{"d_model": 576, "init_std_qkv": 0.0243, "train_tokens": 1085000000}
Each number is 128 + 24 x the weight over its row's rms, rounded and kept within 0 to 255. Layers, rows and columns count from 0. Numbers have three digits each. The size before them is the row's rms in percent of the matrix's.

# up: layer 14 MLP up, 2304x576, rms 0.0347, rows 1896-1923, columns 0-71
# down: layer 14 MLP down (transposed), 2304x576, rms 0.0347, rows 1896-1923, columns 0-71
# gate: layer 14 MLP gate, 2304x576, rms 0.0347, rows 1897-1924, columns 0-71
up1896 101:128137143109118148118105131124111114136080101152117135129137177177137113174129091099102111119093150126110134155138130082163108118131130159154117034151137090139115109140164127129095141121139126145109124175145123143092
down1896 102:147072158092131167113131155156113114149094136140105093139093140154101068146102154126139145132114106116156104117121098134147177132137124148133116111112135119083135111154120138078145135151106075138136165158139116150105
gate1897 096:087090144089139120121133110111154079114129162128156165113131153144118119131138114129136179154104135143111125150132161065107116172104097128155125127152161182170171127108106120129157113105136115127095138144167098151136
up1897 099:136114175168141118147096110098158093119145166094152170086091150142127149162087148140147142098115126098149109107138147151162197186115172157110136111132151093164118162086135126134131101118088135141146117147158156142143
down1897 101:078131124151137091150101127137150143152073128145146114111107120118153159194086145109149170148118155121163203121115141166160178146130145130083147108164143116146131152114162125131105136116137156132148148135107098124131
gate1898 095:138163123099135150151123117132120130138159154111150134114101120088127081153102144153150164125151128150145125121133165161105118127095157139109161157129133131107133126151135117170135139136169143177133081112128162111136
up1898 093:137136122132146096141172148099143136118112137130191111072159148147104117139123138120105113098098124143159129172074148150125153133116113112131138141068122155129104142107145102155143117143122118133126090120093120104100
down1898 097:154104097110085105134132112165120103146125148173148091133112120114111121134139108170074123116159118128123135129117109144143138145135094124148153145130131132091143176096149101118126127135119184132109146109130124106167
gate1899 093:141121107139109151145139121118107106111106121130104152157143129170132089101136098143090080170152144108136136143164113138153115084106126115123122147117153105142149096071120122136139112118095113155094088131085139117150
up1899 093:095152167085105177100112104125156153157109113123158094130135167093117122152147141126130166141077135131096125098117126135107125113128111140184109130134164115085125122165133142156111132150130165129162152085116098154115
down1899 094:077153140120112135084096093112142141061108119158114109154133167113131092130151116133090139135112157130135131158105127129103145115125117121126107144112169119135159129155094118112109188129094133145116094162114125134086
gate1900 108:181148158119124113138147130137124150116124090089114126108118128096143118109147095104125151105119156121168122104125149134135120085169108134097151146135173142143133152138132101130109157139131136116133120162103119152133
up1900 109:145130133128128142131146100127135135123145128125127150160145092129131162152172136108108154125132121132130094067135123123142111147152122128111159195139123114114154159099142140102120112116153143134129133138121153151147
down1900 104:119164149129127111147159111111100145124101130098121167114125136135160141102140134089123145105097116136136111104122120109158076116137141169131116139140141160156115120125119089066140123136110151084144153130114092118131
gate1901 100:112091108108101114122144137100145127115154176102131132104158132129129114117151137078123151191148110104110082117135127144110129084125102122097094163101114118137102116154077118124129141131154138112139123129156147133138
up1901 103:132137135144131116112068165150096103149128159115119135126110156118117110169097141123118115173134108160132128148135079144099105124111112158120116137108139163099156151110120120103115162119132085122119138130128145163124
down1901 103:106133137156113112113126133141126142147181179122160093115126145129113127096099166081139123154161101167130134127151104143108148123110098119141135130097114175141160132120126123084088149121130099182148124119132125129100
gate1902 100:153131124116164099114137176150138147178131143128127129120127128116107150109114095132104149102089119120110111098159135159165105100145106131149127156124084148103092122159141142136087123121098076127127110106121158096129
up1902 103:111147099110190126130129153101144140146134163149116114150113131150132101099151154105157135132181122104080152080144156138113147113173147120133133095095127157105179155109137165104124125122103096158123164123135115091130
down1902 098:111130095156120150126139167109108107130138145133115136142125098095147132106106126120110111099140135123118158102135132116128152092154128142164146140101136167134147105130098141100123153135146123111117177150096078114097
gate1903 098:153100077149156091149111115175122137138095127117129129110160112138123137128164125068126151125132149133113085167141138114079112122147170127109138181114117157126141088160152172117130151091110145120116113107121166144087
up1903 094:096137100168156108135124134166142138148130121122137119092143112098098169155133132100126131109128179111107119112155099095082098114141146141162159109109116059108081111124112107117118172119106123147091107092093165132120
down1903 095:142130085175132091137119156164160146122117139101121116119137118109121126130170106137132128153187136100100130135142085152141124176110113098120099160095168153140111125149105135101107154119118114107127119131141144172146
gate1904 091:090128087147101133149115151111109127134127123121124101115114120159143109115110136154183094130131102126133094084123081098158128097124089161129127113116108133130133128123123116158122147097080133188117156144122093172124
up1904 099:147165131128149106117159163127160139164092118153122119098097129060185178107154131154101172167144169124154105149112132168105170140146103118117163129105165155130079162117109130115103141166166105141145113111093160096102
down1904 097:106116141134145114140118111138150153124129146154133156109140160094126114148170155125159125106139145128131125150144163138159172132147120102123102122130150118132152124128094158133141132154122090118151137157142137137119
gate1905 103:162162121176152144064098128174123133115127135128143166134123163102184098120076127161099089144125145103152127134138145162079144103090146133148094100120127143179117135117137104116150155140138101085172129112173134148146
up1905 105:124134087163130121114132134117119118131132176153132161127096104067170141109099173189123112132159147171133134134137137172136148111101142113117136108136166133173121108132128120134147126090087151063145160110186105167136
down1905 104:134122077108121130117151140168086132104160160170107126097159128114122142099109138167111115153135112154155136157130136140125143114164138162135130098101111171140117127153157124133138160145134121105145116158147110095099
gate1906 094:165122119121144148125100138142146112140132107121145074132080151151111097162126134120090168112111108108123147122102116127122142134144116131087129126133129134136144116125116154155142144172109133187125140125142125132095
up1906 091:153142147195125127078144131116140180127112091108112124118162108157097154167173144149104193110143113111143109119106136117132081108157136105118127118105152130175155123137119124144131119083125140182157116120111142125119
down1906 097:168118141163084120134128106115138128163140118074110091131098128169130131181146138106109154116103140123145128082144142153135121150161153147135128123108159138127145125084137094106111129097121147153152096124133097140112
gate1907 103:159141135118138112127074135139142118122151184157110153141115116152134133154071123095143120135165147106085106155138115143122127080143150127120126181159104129111136145108129105106082133147163092127136101114135125134093
up1907 103:167139131150115139153110082151118135108131088133130134091125119106146116103129111133106137156132104101133147105106205166124116104129127150146132142100150103126155114162089113104129157125109081122107114106121131134101
down1907 102:163148131132085141156118113115126199147125123113151188111119143156149142088156132140141142166148143097146088110134128132142116085113165102135114129143094070119128109156143139082149143130107119120137094107132171143122
gate1908 105:146135112107123130161114108169120118111085095130102126133165156122115112137122138145157159152124159155119114113146129102080109101132140144132100115080116151147134124125093140110131120147085116110118105144135149097149
up1908 103:110142120078149085131179126101125139091093142126139162162124140149105128081150110121129133070162148150119104190143157121121135157165115178119125094115101102142124159106157098122103151120141132157096089150167088153149
down1908 104:137075138133148104133151135159137157089144155124115152126139137152118109124142109125124076126130154141134104139138164107103137163157135155117132130136118115130110176126160144128162098141135120150116115136146152087152
gate1909 099:141139130120141163104127112107141159140150135174094147144115125124133147123128124124108107118159100138158107087108114102145081097120129132077122100151161104167134138108111124108141101093130115146136092121124123114157
up1909 098:116105170154130153115124133112153138184133117089185131085146123124137100122104150127088127102144206114145101160140169168104129095147094097143104163093101128165130130150154165160106135101157120110089165149111115090092
down1909 094:126097119166147111137142184164125144141124122110119107122109119128091146143145117128148109123118134095090163124124172119144116121130120142148126120114131139146115153157158154120125087123181120131170077160106144147119
gate1910 097:148123133133142109125117150097139151112118170138136118082106170146151116119117121135119107112109089126138161143101156154115111124129135150144151104098185118120110088170139166142111101127151128143134141128107124161122
up1910 099:125117181145151140146175148100163105166102132121110102139174062087103132141142130126167144118114125133138103090135111128120141109117157122083117150190132106144106130091115116157088166141130150073138139137117105141134
down1910 098:132158114118126117146134082101155097142127077118148124126120122142125118117098133110126132083149140122133114137157112158113132119081150118110090155129145145147090142128090098134157140085128103136106140138124113152122
gate1911 095:168109128131129204120098151142119113100170114104138141145136146113115128160103159144155099156116085133093136122096090125119132111151147158106101136122126163122123148159148149172153106136144126154129158128133099136073
up1911 096:148129128119121148084124120108100122116144103063084153111146106126124123101106138105146118092102142135104179136107098084171127128129099135118115153133179128119150129109117127140125147127134181123110111131113080146089
down1911 099:108085146141125129125111142086117156163182140117171094131135126078119143149149163134130098126151074111170148135117121145132115119157123106124145149115122118144142151162146104137145166111137190143098135116126123129082
gate1912 088:114123101112083168159115110091125141146164099117138158094171118144112128109099164175151103143084130118117155131127129136169164139127103111119076152142076107132157132094147171149090140115151107124115152119113115098080
up1912 092:121120134182088123130128151121074125155123133136128158133181170159143120191129123121145134126122140140124127126118119112154158114100149104168107128132091110114128111104186143141148127106164123120108125091154159135117
down1912 092:155128137096160067133091142127125159108133107146126133114154145106158164150086114128163133102127119136145124147151135155115121148114137116105105116085104109152119148150117079142145099156124102115123132123100089123126
gate1913 103:127086107122150125136134140135112128134148100156108174158164160158141074088117092136128086148115118137152140142107092097103111113100154096132122136117135113157093135120185076170153159112172100136086096111117152107151
up1913 099:193125122124156104181118137123108115118123119126138137168133126120124145111154156139166084128150084103158145138090157146122081104137153077100139140100158126107133149091175095136145123134102132143123154105124170082138
down1913 101:140111108103115146140123143174174131111101116134121115117097130097124154119123126167114141135178111147196169144087172179110130137111161126110114110100153135116142124091075180119109118091131142121134118146091062148149
gate1914 114:122135124131139109135113114153127069150120105136178100135127153141121158155130119130111134118128119121186137141115096155141189158133166124100077121147116077138127158126120100168123083132141108130071127119126149142108
up1914 109:120145138122093160120100107161127140171100151155123114121127100075121166073098133141166136160155140126129122114115121117078160115124137102098121110108142131158142150134097147133147120131072095091104116123121128130151
down1914 092:116168108133185160115145128122105142109142139087098190164147151122147119155137107130147105118114133119096147143159168123106092140131138141202130124138140152132134105139093147099092157145142120126132164148150074146119
gate1915 092:120103102128117132085148102151148108150144148124136143132102085093121135131125161148146136145128119118114106131098126152162103143138141131128119138129111107169144123113095113126120144112145133127133148148120164134135
up1915 096:097102145138123128146157087124145133148116111088129162116135138057132107136170148086134125149152112104096123114114135168161089101157132132096117148127155147139156126111096097101127130141132117094101193099142147106133
down1915 097:111150104096124139161114083137152122093127148103166094174117106080107118128159116162154093126169128142092116139132177158145134121084142109126141127108133158124104150132123116151131105148151152132141174113168121141154
gate1916 097:177136150095105137155139108189173159085129152139165169126080151130157127162135150118123115103105148127126161146141157147154098108119123152136115138141105127138177112120124121184115147117114121110110122120088075124097
up1916 098:146110098142081141085161163170118106147118122146110131098125122150160123084137141178124091155113116136116080135132133151159131090130090166087103141133123113087136120111149081165140143121136079119150109113103105134137
down1916 099:157146129133125139133121133153112117087102133104161162099106131129102109100113137150115119175133160125124115132136113182136145119143149106156117143113077118095164104080091117128164151128120096111152102153111144073117
gate1917 097:159124115115130099089153112152130079149087149169130107124149109125112103087084154167136118120106125173158084111121138142165124106126140164098111080145164119144107144110121105135138122136142115130142136067129156147138
up1917 100:106152115124074162121169124112089141147131098172144089164115149121113119128092126123110102142158135115119123097083107126159057171120101123156183154110118126160136155073150116112164132177115167101175111171151117113133
down1917 100:163134094137125104132089125146104084105064111169158156173135127136129078176086139112146125072109112113088116134135129107153139134144122093115139134088109161117145173133135174137134124100115165140137102096148104100146
gate1918 090:135100130161105130109157116135074124123152109124140137164136095178124113135124090080134114130135087138134121106144132159112124113171114187120140129134141120087142126089103149098123156130089136126119109135131127130129
up1918 112:124118155134098099124135104108116114111138156113153162133184131159187118101091108141152153141127120165135106146097122110152159148118097165121162129129080060115171145131119133096129148146106105097169129138121131127113
down1918 130:133102113110101108132148164097109157115135116128123163151150105144137106124112104112136109109110112102080097132118093082141089150146100189136137171105085118105164135119118133124103147153097137112142122133157153136124
gate1919 103:147104087119122110129138122142101128137107100132149126118150140164120160121113120088111116162165134122161140145156138133119108147101133102138119088087121132136135152118133127145120091133108103136097101170133108123088
up1919 102:131167143179135137130127107144148135123151137122108128149149145128164127138090143162156092096144089143156116157160162132124100150108124114105145134130110104131088142130116122115144134113161189133149104106147149119112
down1919 097:170101136135118152201107127092132127147102114114120120155115134124155170113140144095094146101108167184160117092096143141094128160112137154127078154168147139121125122171150112155132158104126146144121128115150123171154
gate1920 090:159128138106119111109159144139150101111137127143196142120129129115113166106114152113055097139152146116190096128094139140162131141148150114124130125085144103112151139154123115129138115157133117100147143113122146141109
up1920 089:159143149100140112127133115104122205129106102082101136120171175164124156116104130106125130131114120128118107135168145097096142136163111113157131124139137184144127138106151139168119137126111181144098129153119152121090
down1920 095:083086133137154175084166113116112141089100130166113137102153099141116131123160118091140134102058098116129111164107144114143112137103125159118176110148128094129179121169123117136195144149126121109131125136115153167126
gate1921 092:127113114124150070131117118125141128151094087136125115105128086146107107128157138108118099096103122158122118091131115153117125105127135152134121147106129115133124124170122118107096146104147092106133115137146084109100
up1921 091:133161081146146132139109125153102099131162086099105102113140127199123162133180150121132121142117200150119165129127106107136116146128108126132136151108141179120149133158123121100179125115109156068112142107079140143113
down1921 097:141110113114143124108107145131157161171103106141172133144120138089120163146127143153159102124145142139130148149122128132141122121102103140117111122146125117120133161125151124157175131107171124113118102115112113109099
gate1922 095:166120133149109150141158135118117104122149136092115072105132144165134137143136105125122100175110121100154146165126151126122148147163116068140113119151120122113107144092109105123137131174128144151086112111139115089144
up1922 093:120138125166133153109144114133166116113113141126083152129121099159099143118162092112103097115164144129154192110140103133175120110143119071134103143111162104151165136105112137120173102096148145099090131070140143129126
down1922 094:126151129114131101114143126128083129078117078148154093126138138110160108152172151142126158157114149160131142148129165141106127137179069155154095135112105141080138120146140145140121152083137135103119136142147126116127
gate1923 098:163097135177111124135157120096125093128103107110141109136112157082137084116119156089099143155110102107105146172115146099114127155109119154124129162150123122153112128138097140125146121147138109153159099147122132128121
up1923 097:139162122139145128082195138123113156140119171122126113112164172131114118101113125135144157108117137143132084107139158105116105078169114101164134175129127135150110155089159133126145125110102139157151148137077164100144
down1923 099:115130117118088152116155079113090120105115130132155133135115119108157113127143113139147077123138134128148112081117130051104117096112146134109105145117134134145131152132093148162153114138042110123116127097125107126154
gate1924 090:109124153130162137158160105146169145113125141092083142110154125136143142118120106107107141167139136114135113108153125112116075104112098154089112101127147107137158131118078144109162133118126130119136136128117155118155